config.toml
d_model = 128
norm_place = "pre"
rope_base = 10000.0
qk_norm = false
init_std_qkv = 0.0393
optimizer = "muon_variant"
lr_head = 0.0109
grad_clip = 1.0
z_loss = 0.0001
steps = 4685
Each number is 50 + 10 x the weight over its row's rms, rounded and kept within 0 to 99. Layers, rows and columns count from 0. The size before them is the row's rms in percent of the matrix's.

# layer 4 MLP up, 512x128, rms 0.196, rows 198-225, columns 0-127
101:63 37 58 68 57 42 45 61 53 55 36 57 44 61 39 45 46 27 53 50 43 55 43 50 58 43 41 47 52 25 64 50 51 69 54 56 37 51 50 51 38 25 44 60 57 40 40 61 40 39 50 55 49 57 40 41 42 71 51 48 49 61 55 48 51 62 21 42 33 44 44 56 35 51 50 39 72 58 37 59 54 54 32 48 50 40 43 40 62 45 47 45 54 59 61 46 35 65 65 49 46 52 60 69 36 54 59 44 42 39 66 55 45 56 49 52 40 44 59 54 32 53 45 50 52 39 51 36
104:73 57 32 38 43 44 50 63 36 56 64 42 40 45 44 59 37 47 42 52 55 56 64 52 56 43 27 68 48 52 28 67 61 46 41 52 43 45 47 47 69 61 45 51 55 54 46 63 40 52 62 52 57 69 46 72 48 59 48 37 38 50 43 57 62 52 47 47 23 39 43 55 52 34 57 56 55 55 49 57 38 57 61 34 64 59 48 44 45 32 53 50 43 50 54 56 56 60 73 38 47 63 49 41 51 52 60 48 61 56 45 49 37 52 36 35 60 55 53 45 46 57 45 48 40 64 68 60
101:51 49 50 55 53 51 63 46 46 52 43 41 65 51 53 36 52 54 55 43 65 50 54 38 69 53 49 58 59 42 59 62 71 35 70 52 48 49 43 53 43 27 43 46 49 59 40 52 49 61 80 55 55 50 51 55 58 72 49 35 58 32 51 41 63 49 40 62 39 72 41 59 47 46 44 45 60 56 52 41 57 48 41 56 57 48 39 25 41 38 45 43 48 65 43 42 47 48 62 46 36 35 51 38 54 64 57 40 41 65 54 71 63 49 56 49 38 53 61 37 33 49 50 36 50 45 53 71
095:39 48 37 60 35 55 42 62 58 31 44 42 30 44 44 34 60 43 46 55 50 42 36 37 64 37 42 36 50 46 43 44 50 49 65 52 54 62 49 48 36 66 70 67 42 51 53 53 40 35 51 53 54 36 60 48 46 39 46 53 50 46 49 52 53 49 51 51 53 55 76 52 59 54 39 40 57 35 49 45 50 38 49 20 40 40 45 48 59 38 57 52 53 40 76 40 54 60 41 48 57 30 42 34 37 65 44 41 34 54 49 68 43 40 49 50 37 50 46 50 56 62 57 59 63 47 36 46
102:43 53 50 47 64 36 40 36 54 44 58 49 44 43 57 44 39 51 49 39 46 46 46 33 58 54 50 36 32 44 48 59 50 42 45 59 64 33 44 78 62 68 60 46 36 55 45 36 44 40 68 51 43 33 61 48 37 57 52 55 56 50 55 41 48 55 31 50 50 61 34 57 39 51 36 46 50 48 48 44 59 49 46 47 63 53 56 42 44 52 56 49 48 48 50 36 44 49 71 54 47 41 49 58 35 81 38 48 50 42 31 45 51 29 58 54 40 56 61 29 57 42 27 41 52 63 64 45
094:57 63 53 39 43 40 49 52 53 50 45 35 45 53 33 53 44 43 50 39 60 38 49 66 53 56 15 57 49 53 51 55 45 35 56 57 60 35 52 41 60 54 45 64 49 44 43 58 52 55 31 72 50 66 63 60 54 56 44 42 49 55 45 48 50 73 45 48 34 46 48 46 54 56 41 67 55 42 42 62 72 33 48 48 59 64 45 63 44 32 64 48 54 49 54 30 47 54 42 57 38 36 52 47 49 50 64 56 35 54 46 61 34 36 65 41 50 60 40 52 62 66 44 60 66 63 55 45
103:59 32 32 52 62 38 49 49 50 57 41 32 38 63 36 49 57 48 56 51 57 51 75 41 61 70 51 70 37 52 42 52 59 54 57 39 44 28 33 39 47 61 42 64 39 44 52 69 53 47 47 43 49 42 41 48 69 51 48 49 60 61 41 31 39 47 44 55 32 58 37 61 36 50 63 59 47 53 52 42 47 50 31 34 50 49 38 40 39 45 53 68 52 60 48 52 62 47 61 39 66 52 48 50 65 43 56 53 58 51 42 50 46 69 55 42 55 50 58 47 60 53 34 45 47 31 40 56
102:63 67 51 40 54 38 47 51 51 49 56 59 44 35 48 40 51 53 59 29 47 47 55 38 31 46 57 32 54 31 55 52 34 61 49 49 60 65 54 49 55 47 46 44 56 41 54 39 36 48 51 53 52 31 49 48 60 61 65 29 32 41 40 44 58 43 50 62 51 37 44 60 49 73 57 35 67 43 46 31 53 69 42 46 60 54 53 64 57 57 49 26 59 52 54 58 55 62 62 50 58 64 57 57 54 42 52 50 33 47 42 54 40 38 38 64 46 37 44 53 55 66 52 48 44 68 65 60
101:56 58 41 50 46 36 61 70 36 45 54 55 46 57 48 31 65 49 71 38 49 57 65 55 52 36 39 52 59 31 41 58 46 62 43 60 68 29 43 56 44 30 63 57 50 58 49 54 53 47 43 51 43 48 41 55 26 52 64 39 58 42 51 54 42 55 58 47 35 44 61 61 73 52 41 41 53 59 44 48 54 57 38 58 52 54 57 31 49 53 42 54 50 37 49 60 37 53 54 60 36 51 44 34 46 45 62 50 38 57 49 51 41 39 63 61 46 36 59 66 35 66 54 73 37 48 52 59
103:41 56 51 41 60 46 41 87 52 54 38 51 51 49 43 46 42 37 44 57 53 61 58 43 58 51 51 44 70 51 51 59 59 51 47 52 61 51 52 37 46 56 60 30 52 35 43 49 50 60 37 48 73 45 64 58 42 42 48 44 55 44 44 61 26 29 37 53 51 57 45 23 43 51 65 65 52 44 37 22 65 47 46 45 48 46 32 57 53 65 56 32 53 61 54 47 54 56 51 52 59 50 51 62 50 59 57 58 43 46 45 48 50 30 36 51 52 57 55 63 63 62 58 57 64 50 55 60
104:51 65 53 43 66 53 54 48 44 55 46 70 59 55 62 30 39 31 21 43 43 60 49 59 61 59 30 51 49 42 35 48 55 44 51 55 46 53 48 31 56 37 56 49 49 41 43 37 51 44 56 68 64 33 55 39 53 63 41 60 52 41 28 60 60 47 35 57 44 44 54 40 50 24 43 49 52 41 47 43 42 70 48 57 39 65 48 53 58 54 27 43 52 70 58 49 41 56 34 38 50 29 55 48 51 69 46 53 63 47 56 53 47 51 43 44 44 41 49 49 48 41 53 49 60 47 53 56
104:46 62 47 36 25 50 61 27 43 37 33 46 43 41 45 46 28 48 49 32 58 64 47 65 41 43 59 54 47 58 52 44 48 38 46 54 59 39 44 39 66 49 49 51 48 53 48 39 63 36 46 41 57 69 61 59 44 46 59 43 52 39 40 47 58 53 33 45 55 51 66 56 35 56 52 39 55 45 49 49 62 54 45 30 43 63 49 55 41 53 56 39 62 62 60 58 32 53 53 66 70 35 64 43 49 68 52 51 41 43 34 52 48 44 68 66 58 47 46 43 47 67 47 50 35 51 36 46
091:53 51 41 50 57 42 55 48 46 28 45 48 55 42 42 53 35 29 57 42 58 50 58 43 64 47 59 48 51 44 61 39 51 63 48 45 71 63 29 57 56 19 44 53 45 47 63 47 50 68 33 50 49 46 33 44 70 47 46 32 42 47 39 48 51 52 34 50 35 60 41 53 48 70 55 43 39 58 59 57 54 25 39 49 50 57 27 44 51 51 42 44 50 47 41 54 40 66 55 48 61 57 50 68 55 53 49 58 55 72 54 65 52 44 55 49 56 63 54 57 54 43 51 40 57 48 48 26
097:51 78 45 72 47 60 67 57 52 42 49 59 61 66 64 34 53 38 40 62 46 55 56 44 46 55 57 43 47 50 57 44 51 39 49 51 58 60 58 47 38 57 51 57 38 55 38 42 49 46 42 64 52 48 31 40 82 63 68 66 53 47 50 37 53 52 51 36 44 43 50 59 51 48 62 67 48 57 59 53 48 56 56 48 49 28 41 65 60 61 40 47 48 47 67 41 41 50 54 43 59 23 55 41 63 42 45 53 54 43 56 48 39 39 52 32 43 67 44 30 45 60 46 53 36 42 46 59
098:58 54 68 54 38 47 51 52 67 68 50 48 28 61 40 55 39 55 36 33 49 40 56 50 53 63 45 58 59 44 51 49 56 40 63 55 60 37 60 61 36 45 31 50 44 54 54 40 63 45 43 40 55 46 58 49 36 52 56 57 63 56 48 52 51 58 46 48 46 70 57 47 61 55 52 76 57 59 42 52 54 40 48 35 54 65 67 56 49 63 39 64 54 62 53 19 67 55 56 59 50 47 44 56 52 41 52 49 23 42 60 42 46 57 58 49 55 63 45 44 47 74 45 35 52 31 42 54
100:60 46 53 52 63 44 52 51 27 47 51 51 44 45 66 64 53 57 59 58 61 44 39 63 47 36 48 50 46 41 58 40 37 50 42 65 31 61 48 52 52 53 59 50 41 42 45 52 56 55 41 60 48 46 32 52 61 49 45 68 66 63 42 35 63 47 46 53 34 52 43 42 61 61 43 50 49 43 57 47 60 33 34 51 31 41 58 60 60 45 41 47 61 36 58 46 52 45 40 46 72 49 58 47 47 59 67 51 42 44 70 52 37 38 54 39 63 39 42 39 61 75 42 42 76 42 31 42
111:57 50 80 67 51 49 46 48 64 54 47 51 44 48 38 50 63 57 48 53 55 48 51 44 45 47 50 49 52 53 34 41 71 56 59 29 54 50 34 70 43 71 74 51 56 54 45 31 52 38 39 44 59 66 46 45 44 48 52 55 41 68 39 51 48 56 61 60 48 47 57 38 47 46 48 47 49 59 37 45 61 43 43 36 51 50 68 53 46 58 47 46 50 60 56 45 27 29 68 45 46 49 70 51 37 53 36 67 50 52 60 51 44 40 60 23 42 58 47 43 60 49 49 42 54 51 58 66
104:63 64 65 60 52 56 44 51 46 48 54 42 62 56 59 66 62 44 51 30 48 47 59 59 67 63 57 52 36 40 62 41 52 34 45 55 52 40 45 47 59 25 66 47 50 56 53 40 45 77 58 51 59 52 65 58 45 65 56 30 42 53 53 43 49 50 64 56 57 51 52 72 62 57 44 55 58 48 48 54 40 61 60 37 43 61 43 56 62 61 66 56 37 61 67 44 46 55 47 38 40 34 50 53 51 30 57 62 75 55 57 49 52 41 58 41 52 56 61 69 47 58 39 59 53 40 56 52
097:39 37 57 62 62 45 66 55 47 50 55 50 44 63 43 45 56 49 45 33 47 51 60 58 59 52 53 48 46 63 44 53 45 57 52 50 42 58 48 56 47 46 33 59 25 55 54 55 45 71 43 57 45 58 69 42 43 77 45 51 50 32 32 55 37 56 52 72 44 57 48 59 49 47 51 43 43 71 35 49 27 55 58 57 65 63 50 59 47 58 45 68 48 35 53 42 53 37 51 48 35 49 46 58 47 43 66 59 47 45 62 57 60 40 64 63 75 44 49 75 54 41 46 48 61 46 58 40
089:48 65 16 48 56 60 62 52 50 65 56 60 37 45 52 39 46 33 41 49 39 58 39 38 46 66 39 50 47 58 33 48 39 58 55 50 54 59 53 57 54 41 62 60 55 37 55 30 39 51 57 57 31 42 57 61 53 56 56 64 52 31 36 62 59 33 54 29 50 53 69 46 34 56 34 65 42 65 56 49 55 55 45 59 36 49 42 38 56 39 48 48 60 38 51 45 31 56 38 54 43 41 52 57 39 50 51 57 44 47 60 43 42 50 56 40 63 38 47 40 45 47 50 60 52 45 29 60
111:59 52 41 39 42 48 55 57 42 44 37 41 61 32 59 62 48 59 41 50 68 47 47 46 37 37 40 41 58 54 65 54 42 58 41 42 43 36 48 41 47 56 65 33 48 29 68 52 56 57 36 61 55 48 69 69 72 40 68 42 44 48 58 62 67 63 60 59 49 65 46 44 53 62 49 48 57 46 62 38 55 53 49 52 56 58 57 39 37 50 48 50 50 56 39 47 57 57 53 58 47 47 65 44 51 49 46 42 45 37 33 54 58 48 49 36 56 50 56 22 59 67 45 44 49 31 43 74
098:51 57 42 51 56 35 49 45 53 61 60 33 54 41 50 52 52 56 37 43 63 56 49 52 42 77 36 48 47 53 47 55 61 33 67 41 53 66 63 53 54 52 45 61 54 59 40 44 50 50 52 54 54 46 59 50 49 50 44 48 47 73 26 65 63 65 53 60 40 73 58 53 55 56 65 56 52 52 52 63 52 48 23 42 30 40 59 57 42 75 31 50 58 53 56 50 31 51 61 45 59 33 34 62 48 47 43 52 46 63 46 55 39 45 45 47 47 61 49 52 48 44 29 51 57 46 45 68
107:67 40 62 48 55 43 57 45 48 56 37 56 45 43 41 59 49 55 45 43 39 49 51 65 55 58 57 46 40 55 54 60 62 33 28 62 43 56 51 58 39 47 49 45 26 55 55 60 56 40 43 48 37 52 45 61 48 60 61 65 43 57 36 59 44 56 59 57 59 39 52 66 70 41 67 53 62 55 52 42 54 49 42 58 61 45 46 54 56 39 73 48 28 64 68 74 42 36 50 59 45 47 48 42 53 54 40 42 52 58 37 43 49 34 50 41 60 48 48 68 47 60 58 39 20 48 60 51
098:49 45 48 61 58 36 63 38 54 38 54 61 40 47 34 56 45 58 54 45 81 43 70 47 55 51 54 43 60 45 57 55 40 42 36 62 44 52 50 42 49 38 57 35 33 46 47 42 45 60 69 58 45 41 49 51 52 57 51 59 45 40 55 39 48 46 69 53 54 55 36 49 52 42 58 56 50 65 35 66 25 49 30 39 51 53 57 48 63 47 48 47 46 45 41 61 43 59 52 42 30 69 61 47 45 48 53 67 78 55 50 49 34 32 38 56 46 44 58 51 43 45 48 73 47 48 50 59
096:44 39 49 40 45 52 50 48 36 60 34 54 57 52 51 60 53 48 60 53 48 32 55 56 45 63 61 44 54 44 59 67 38 60 36 52 62 30 46 51 65 72 52 37 37 50 48 39 35 74 55 48 37 46 45 49 43 56 42 42 59 64 33 37 43 53 58 73 53 56 55 68 53 42 67 55 62 36 44 61 51 38 52 65 55 48 55 54 54 61 51 53 51 56 42 52 45 50 54 49 54 54 53 39 49 51 47 37 53 55 59 37 47 52 34 64 54 60 38 58 21 54 20 46 48 48 39 67
111:58 60 34 27 60 40 60 60 56 56 42 44 44 55 41 45 48 43 67 42 59 48 56 44 40 45 53 66 36 65 36 38 47 52 53 42 40 56 33 49 55 59 37 43 50 29 44 53 44 57 44 57 44 47 52 45 58 50 34 43 62 74 47 46 52 55 32 52 47 45 20 48 56 56 60 55 55 44 64 55 38 43 34 67 41 44 52 54 40 65 48 49 59 58 53 52 50 60 56 56 46 51 38 63 28 53 29 33 50 33 53 49 43 36 67 44 41 49 50 33 58 37 54 50 47 48 65 60
088:55 58 36 57 39 50 60 46 51 33 47 42 57 38 34 53 50 53 43 41 48 34 42 44 58 51 45 68 42 47 34 55 52 47 55 50 26 64 55 56 52 55 62 47 61 47 49 38 46 45 64 35 48 34 54 56 56 47 66 50 33 74 61 42 59 48 70 47 55 50 49 72 33 32 60 61 57 52 50 57 40 35 49 53 55 57 63 63 58 46 51 47 54 46 61 49 52 67 61 49 47 40 30 29 33 49 56 44 28 54 45 55 48 38 59 53 44 62 51 66 48 60 39 43 32 59 43 44
100:46 61 44 80 38 52 37 56 49 46 44 56 53 41 54 47 41 37 47 53 48 46 51 49 60 41 62 34 54 59 39 40 63 39 43 45 40 49 47 50 74 64 58 40 48 45 44 51 56 43 41 55 35 57 51 58 27 46 50 65 43 54 47 38 70 28 42 38 48 67 46 56 40 53 74 48 46 47 52 54 62 61 49 52 46 51 43 66 74 72 53 60 48 49 45 59 44 59 34 37 62 47 47 63 45 35 40 59 58 66 62 34 52 62 49 41 57 40 47 47 68 53 54 51 54 50 44 63
# layer 4 MLP down (transposed), 512x128, rms 0.0921, rows 198-224, columns 0-127
096:52 44 59 47 40 51 55 52 48 36 46 59 49 43 46 49 40 50 56 60 51 50 43 64 40 64 53 35 47 57 43 61 66 62 44 74 47 53 55 53 25 47 58 43 51 40 61 50 36 46 51 55 63 52 55 66 56 65 35 52 44 54 42 73 37 53 36 37 55 60 36 52 26 45 45 59 52 52 33 43 43 63 57 59 45 65 47 42 53 35 67 49 57 47 54 54 46 46 65 44 51 65 63 49 55 41 53 54 27 45 60 49 67 25 64 64 46 35 30 43 51 53 35 51 61 44 57 48
105:60 46 59 58 42 52 45 53 58 53 62 36 43 49 56 44 40 58 39 26 40 36 40 51 56 40 34 61 48 32 47 47 63 61 42 46 53 50 51 48 57 55 65 35 51 37 43 58 31 45 36 40 65 52 58 52 50 62 41 21 39 54 53 49 43 53 46 47 46 46 34 48 41 57 52 58 56 36 43 40 45 58 48 50 60 55 51 59 39 59 73 44 46 42 60 60 45 35 48 44 49 62 34 58 59 59 31 51 51 56 45 55 44 25 67 57 51 52 66 50 60 37 55 55 69 61 67 32
104:49 56 53 68 51 59 47 41 30 40 51 26 43 53 37 45 60 35 33 44 43 73 39 64 37 35 52 45 59 59 47 68 51 39 39 63 67 46 38 49 53 64 63 51 36 43 55 27 53 52 41 53 44 62 58 42 27 48 57 63 42 58 40 52 41 43 49 53 80 63 51 37 49 37 66 48 59 45 56 46 53 52 48 50 44 38 53 52 50 52 60 48 52 57 51 54 48 48 51 37 50 47 51 59 47 44 45 43 29 61 52 51 58 50 30 59 57 42 51 47 56 55 46 48 32 60 28 53
093:48 46 48 54 47 68 36 45 47 55 42 53 47 64 52 54 55 34 66 44 51 51 40 59 64 31 48 58 46 51 58 56 41 54 50 60 45 70 74 41 37 68 49 64 39 50 49 67 50 56 66 60 61 43 64 49 36 59 39 50 65 43 60 28 40 59 46 48 50 57 64 63 46 44 60 39 49 49 45 34 52 55 42 46 60 49 55 48 53 47 57 62 57 61 34 48 56 63 45 49 65 28 48 61 52 54 48 44 35 53 55 53 74 44 66 52 47 39 42 59 70 66 50 41 51 54 77 54
116:44 54 53 50 57 69 71 58 54 57 53 45 54 51 40 51 54 54 43 45 42 67 41 43 58 42 66 56 36 52 51 40 22 45 59 47 55 46 65 48 61 63 35 57 44 48 49 65 46 43 47 56 52 52 51 54 42 51 64 51 38 40 27 50 57 66 34 50 42 62 49 56 45 45 80 46 61 54 46 52 45 69 68 47 40 54 61 69 58 47 47 40 39 42 47 57 47 40 50 43 37 20 49 55 45 41 49 53 49 39 60 50 48 37 42 44 37 41 48 45 59 40 46 45 62 58 23 37
094:48 43 57 55 50 65 43 47 51 55 38 59 65 36 43 61 27 54 53 28 61 66 44 42 28 45 43 52 58 41 47 43 51 67 74 40 44 50 61 54 55 63 33 54 52 53 50 39 32 24 62 65 58 49 39 50 68 53 62 47 56 35 47 50 45 59 60 44 45 50 38 49 52 56 59 64 42 61 64 25 49 51 47 70 55 58 50 66 42 50 59 52 55 46 32 57 59 55 39 31 51 49 56 59 43 50 52 48 62 53 49 40 44 63 57 43 49 63 41 40 45 60 58 41 42 50 61 45
115:44 47 58 39 38 62 63 43 47 41 49 42 57 50 54 50 51 57 41 46 64 49 53 45 53 57 50 56 66 51 30 65 40 63 54 54 51 44 59 48 47 63 49 55 62 60 53 45 68 25 59 41 31 47 58 54 53 45 43 76 54 35 52 33 46 40 68 41 43 78 66 52 34 39 45 51 39 49 37 60 63 49 45 37 58 56 40 53 44 64 54 51 57 67 47 58 74 48 60 44 56 53 49 56 43 51 42 40 41 42 53 57 45 57 46 46 12 54 37 42 48 49 52 51 50 41 43 53
096:48 37 56 51 46 37 38 49 47 65 68 54 52 48 55 47 60 43 36 54 56 46 48 50 38 36 51 62 38 44 63 42 36 44 45 47 45 36 52 53 48 53 48 56 64 46 37 54 50 42 52 58 41 66 55 44 56 62 34 48 64 57 43 58 49 51 48 59 71 32 58 61 42 52 27 81 49 48 75 52 66 53 57 55 52 48 45 41 56 53 52 61 34 50 63 53 45 48 25 33 61 71 64 46 55 44 57 57 49 50 55 53 49 44 52 53 73 45 51 45 52 75 44 61 48 43 37 35
099:40 42 49 51 65 33 58 74 48 48 67 44 64 45 52 55 68 62 56 50 41 45 35 49 41 55 38 51 57 45 37 34 39 58 49 47 58 56 47 78 32 38 48 53 43 42 51 47 38 59 44 42 49 51 52 51 41 64 38 43 56 52 51 64 44 45 50 62 37 55 58 59 65 39 48 64 54 61 35 45 48 49 41 56 32 51 43 36 52 53 50 43 60 37 63 35 43 70 47 61 66 68 34 47 42 57 39 53 65 36 51 39 51 63 59 57 57 28 57 60 54 39 43 58 56 47 65 48
106:60 35 54 27 59 49 26 48 46 55 48 62 49 40 46 54 58 43 70 50 41 49 48 56 65 58 46 57 62 59 44 56 46 53 44 42 57 73 58 57 31 51 50 40 49 46 29 41 60 47 49 49 53 42 58 48 54 58 73 51 56 29 65 52 56 50 53 53 52 52 38 35 44 43 46 53 45 37 52 32 44 70 52 38 56 60 46 61 45 39 36 55 51 58 41 42 38 33 61 48 50 17 54 55 48 42 55 68 40 66 43 54 36 58 46 50 53 60 70 50 51 44 51 49 64 62 47 42
101:50 38 39 59 58 50 63 40 45 57 59 57 67 47 54 49 53 57 37 68 54 71 58 46 63 52 51 47 43 62 55 49 44 55 43 60 71 53 54 67 49 49 49 55 55 52 55 40 48 55 48 47 52 53 37 59 61 44 39 54 50 61 45 48 48 43 65 50 56 51 54 60 41 33 33 63 53 49 70 39 58 56 71 53 55 42 41 48 34 60 33 65 63 60 71 37 44 68 41 70 38 49 37 69 43 52 46 33 43 36 39 39 67 48 43 49 43 34 40 59 40 45 31 56 52 55 43 36
093:54 34 45 46 56 71 47 52 51 47 49 56 64 45 38 46 42 42 38 54 46 44 59 63 43 40 65 51 55 70 59 55 63 45 64 56 50 47 50 63 42 53 43 55 52 61 49 33 56 48 52 39 54 48 50 54 54 56 45 30 63 46 48 58 42 36 67 33 68 49 49 65 56 28 20 39 55 46 45 54 51 49 55 41 41 71 52 15 53 51 51 53 61 40 60 38 52 40 52 80 69 60 56 49 41 63 47 51 58 45 45 54 53 59 43 53 56 46 46 34 52 47 48 48 47 45 56 64
093:36 45 68 58 49 44 49 41 43 44 45 53 37 41 45 38 29 45 55 59 57 44 46 45 29 42 54 53 47 68 56 42 59 56 52 59 42 67 47 62 52 53 48 51 58 31 41 59 38 61 51 48 44 44 29 51 48 45 52 54 47 80 57 49 41 47 35 40 50 37 61 60 73 42 50 46 57 46 43 46 43 47 41 43 53 40 46 50 65 48 54 57 61 60 61 60 37 61 62 61 62 33 54 49 45 59 44 61 53 56 48 60 69 21 48 43 52 43 54 51 57 49 46 65 35 24 56 38
098:49 52 51 51 53 53 69 48 51 45 44 29 45 56 59 56 39 26 33 60 47 43 43 65 37 40 43 53 66 36 46 50 57 46 45 43 71 57 44 51 49 54 52 37 50 45 26 46 32 60 36 34 49 61 32 55 51 59 62 62 74 22 23 61 50 57 57 39 50 58 51 57 53 42 58 48 51 45 41 46 56 52 52 62 41 53 42 70 46 41 50 53 51 54 44 39 56 68 39 45 42 57 58 54 55 47 54 64 41 32 32 51 64 45 47 44 49 51 53 41 50 43 61 37 49 57 39 56
105:52 44 35 47 72 53 36 41 45 64 47 48 53 45 45 55 50 55 52 54 46 45 63 44 46 31 39 66 79 47 48 55 59 32 44 44 42 53 39 73 48 41 37 63 48 49 55 53 51 52 39 49 51 44 45 33 35 44 34 34 65 51 49 36 45 46 48 72 44 35 50 52 57 49 66 34 47 35 54 43 37 67 54 50 65 43 42 49 45 43 54 60 41 46 43 74 57 57 43 50 55 58 46 59 55 32 37 73 67 58 55 53 59 43 49 44 46 47 47 42 60 58 43 60 47 36 38 44
090:44 53 39 56 54 53 59 51 53 63 57 58 49 33 44 44 56 47 40 36 59 38 56 50 29 45 43 42 27 59 52 46 24 43 38 43 63 59 51 38 48 44 24 43 54 44 48 46 38 34 46 53 50 30 32 47 72 46 71 60 53 43 56 43 50 51 46 36 57 43 34 43 55 61 52 48 47 56 52 54 36 46 28 50 55 70 54 51 51 42 50 59 47 48 45 42 53 39 52 23 64 52 53 42 57 65 45 55 47 61 64 45 49 48 39 45 57 33 53 63 40 55 64 55 50 34 63 45
113:52 45 57 46 58 48 53 44 63 36 71 43 47 49 48 51 58 43 40 62 45 61 56 59 59 55 47 59 48 37 46 50 70 50 50 64 41 50 56 50 54 60 36 59 50 46 39 36 30 39 63 57 60 58 62 39 53 78 59 66 46 50 52 51 34 52 59 58 46 66 46 43 48 51 43 58 74 56 48 57 47 44 37 55 48 41 63 41 41 63 52 46 54 57 49 44 19 22 40 47 47 35 60 68 48 53 50 60 39 48 50 55 52 61 26 61 39 47 54 52 60 36 45 48 56 31 50 54
117:48 48 49 65 59 51 45 34 55 50 60 54 51 54 36 71 57 33 76 73 61 40 28 47 37 47 47 46 35 46 53 71 47 50 41 55 51 50 47 51 59 58 39 50 57 50 52 40 65 25 63 55 41 62 61 61 40 49 52 43 49 45 47 62 51 41 55 66 66 50 53 66 53 52 66 52 56 38 53 61 59 51 51 50 71 62 62 50 46 51 48 41 45 42 52 54 46 55 38 60 51 54 45 58 68 44 54 46 69 46 52 65 53 32 25 52 56 48 62 66 43 63 51 57 39 51 48 35
097:51 46 55 46 40 53 32 59 44 35 53 36 57 53 47 62 56 62 47 63 40 59 37 49 50 67 48 41 43 29 49 43 52 48 39 56 36 62 53 52 46 46 67 40 73 49 44 60 54 41 53 42 62 41 52 47 52 36 52 54 54 50 57 65 45 58 65 37 56 58 55 44 42 56 45 62 52 61 66 76 68 47 27 48 50 56 55 26 58 46 41 55 67 50 47 67 49 43 51 59 37 37 46 25 47 49 40 46 59 41 46 55 56 68 50 50 73 58 34 57 40 64 47 62 50 51 45 55
091:33 24 74 55 44 49 46 50 48 37 50 57 68 50 61 79 44 61 71 39 43 37 51 52 49 42 56 41 38 51 56 58 55 52 46 47 48 61 45 39 55 48 52 66 54 63 43 44 48 45 49 59 67 54 38 54 48 50 41 56 49 49 48 51 42 68 40 51 44 56 40 54 53 49 72 51 45 58 50 38 31 64 45 41 76 49 50 61 52 40 28 68 56 62 37 65 55 59 60 56 56 45 55 52 60 47 54 36 49 48 40 46 46 54 46 48 48 65 72 45 52 42 49 52 51 67 45 71
127:40 65 60 53 52 51 73 38 58 66 43 49 46 45 55 50 51 35 62 52 47 39 49 48 54 41 55 48 49 39 52 50 51 56 54 44 39 46 54 75 56 51 44 47 33 34 56 40 57 52 38 48 56 39 54 47 66 53 37 52 60 38 40 63 43 39 45 42 53 55 50 57 56 40 65 67 62 49 67 37 71 43 35 62 67 42 50 64 43 52 56 48 52 40 59 59 50 57 51 71 22 47 44 30 63 54 29 58 41 68 46 41 42 45 42 42 45 45 53 53 34 66 52 52 56 52 39 67
110:41 38 40 70 52 34 60 33 59 46 58 56 54 29 51 41 41 65 45 46 57 35 61 65 63 44 50 53 40 31 58 69 62 67 43 50 40 55 49 56 58 46 63 48 50 44 42 40 52 44 64 56 65 67 53 43 61 52 44 65 58 44 61 63 56 60 69 65 45 49 56 61 76 45 49 55 37 42 47 44 55 49 53 53 52 52 50 55 51 53 35 51 66 58 40 54 55 43 51 55 44 34 53 46 53 41 37 40 38 58 46 53 24 44 61 63 50 33 52 38 49 46 51 52 61 51 59 73
101:34 54 43 47 61 49 52 44 45 66 38 49 54 68 57 41 64 49 75 37 54 51 59 47 47 35 54 47 60 40 52 51 40 38 61 40 41 59 68 37 39 56 51 70 50 50 47 49 48 53 52 43 39 60 42 50 49 44 43 77 32 48 57 46 41 56 53 55 42 64 44 59 46 57 42 48 17 66 43 51 58 47 62 43 64 68 55 49 58 61 58 67 53 68 44 49 55 54 47 50 63 53 50 45 56 42 68 43 42 46 58 42 49 45 49 38 47 75 73 52 50 49 43 49 48 58 64 39
106:52 71 50 47 49 77 44 47 67 56 60 44 46 40 41 33 48 49 45 52 52 48 43 57 61 47 53 64 67 49 53 61 44 48 43 40 44 40 71 49 47 36 76 45 40 68 58 54 55 48 67 68 50 28 58 57 55 41 44 65 47 42 55 52 54 47 46 57 46 38 59 43 37 56 38 52 50 30 55 67 46 43 43 53 39 38 55 54 49 52 46 69 38 44 50 64 44 58 57 47 50 46 62 46 53 64 65 58 79 53 49 47 46 62 39 62 55 60 55 37 56 50 56 53 50 25 64 51
098:50 51 53 57 40 58 42 38 51 47 57 57 51 63 78 54 50 64 54 52 48 41 38 53 34 40 66 49 43 43 52 49 47 38 49 42 53 65 52 55 55 47 62 42 60 32 28 58 68 58 44 51 39 39 42 39 59 42 35 60 49 66 52 48 33 56 33 43 48 59 49 53 47 37 44 57 45 48 51 38 42 52 54 66 59 45 40 64 44 50 60 52 65 63 45 65 31 51 33 54 41 50 50 46 46 27 58 38 35 62 66 49 51 41 62 47 44 39 58 40 38 39 71 61 42 67 54 34
104:25 63 54 44 49 46 64 47 73 49 53 53 46 47 40 41 60 51 53 39 58 54 43 58 57 27 49 43 62 50 46 63 41 45 47 44 50 39 56 47 44 41 64 58 41 59 41 64 58 62 60 43 47 51 38 57 14 42 53 33 65 52 37 41 56 49 48 39 56 43 58 56 53 53 35 56 39 33 55 55 45 46 44 46 39 57 46 53 39 40 58 55 36 41 48 40 78 38 48 33 56 46 30 42 41 39 33 44 55 50 52 43 38 65 54 42 39 49 33 45 59 54 57 61 43 44 56 55
089:57 41 63 47 51 42 46 49 54 55 55 33 65 40 52 39 47 53 50 43 45 53 46 63 29 44 48 62 45 78 70 23 60 54 66 49 58 33 49 46 34 60 49 50 34 64 32 54 45 51 59 52 48 46 53 45 62 46 54 37 51 46 61 47 35 39 57 40 48 48 37 53 28 37 51 46 68 55 61 35 32 46 43 54 49 52 34 41 51 41 40 49 58 48 39 56 39 74 50 38 46 53 48 43 53 59 48 44 40 60 53 61 42 58 37 38 57 46 56 60 59 60 66 35 56 51 45 65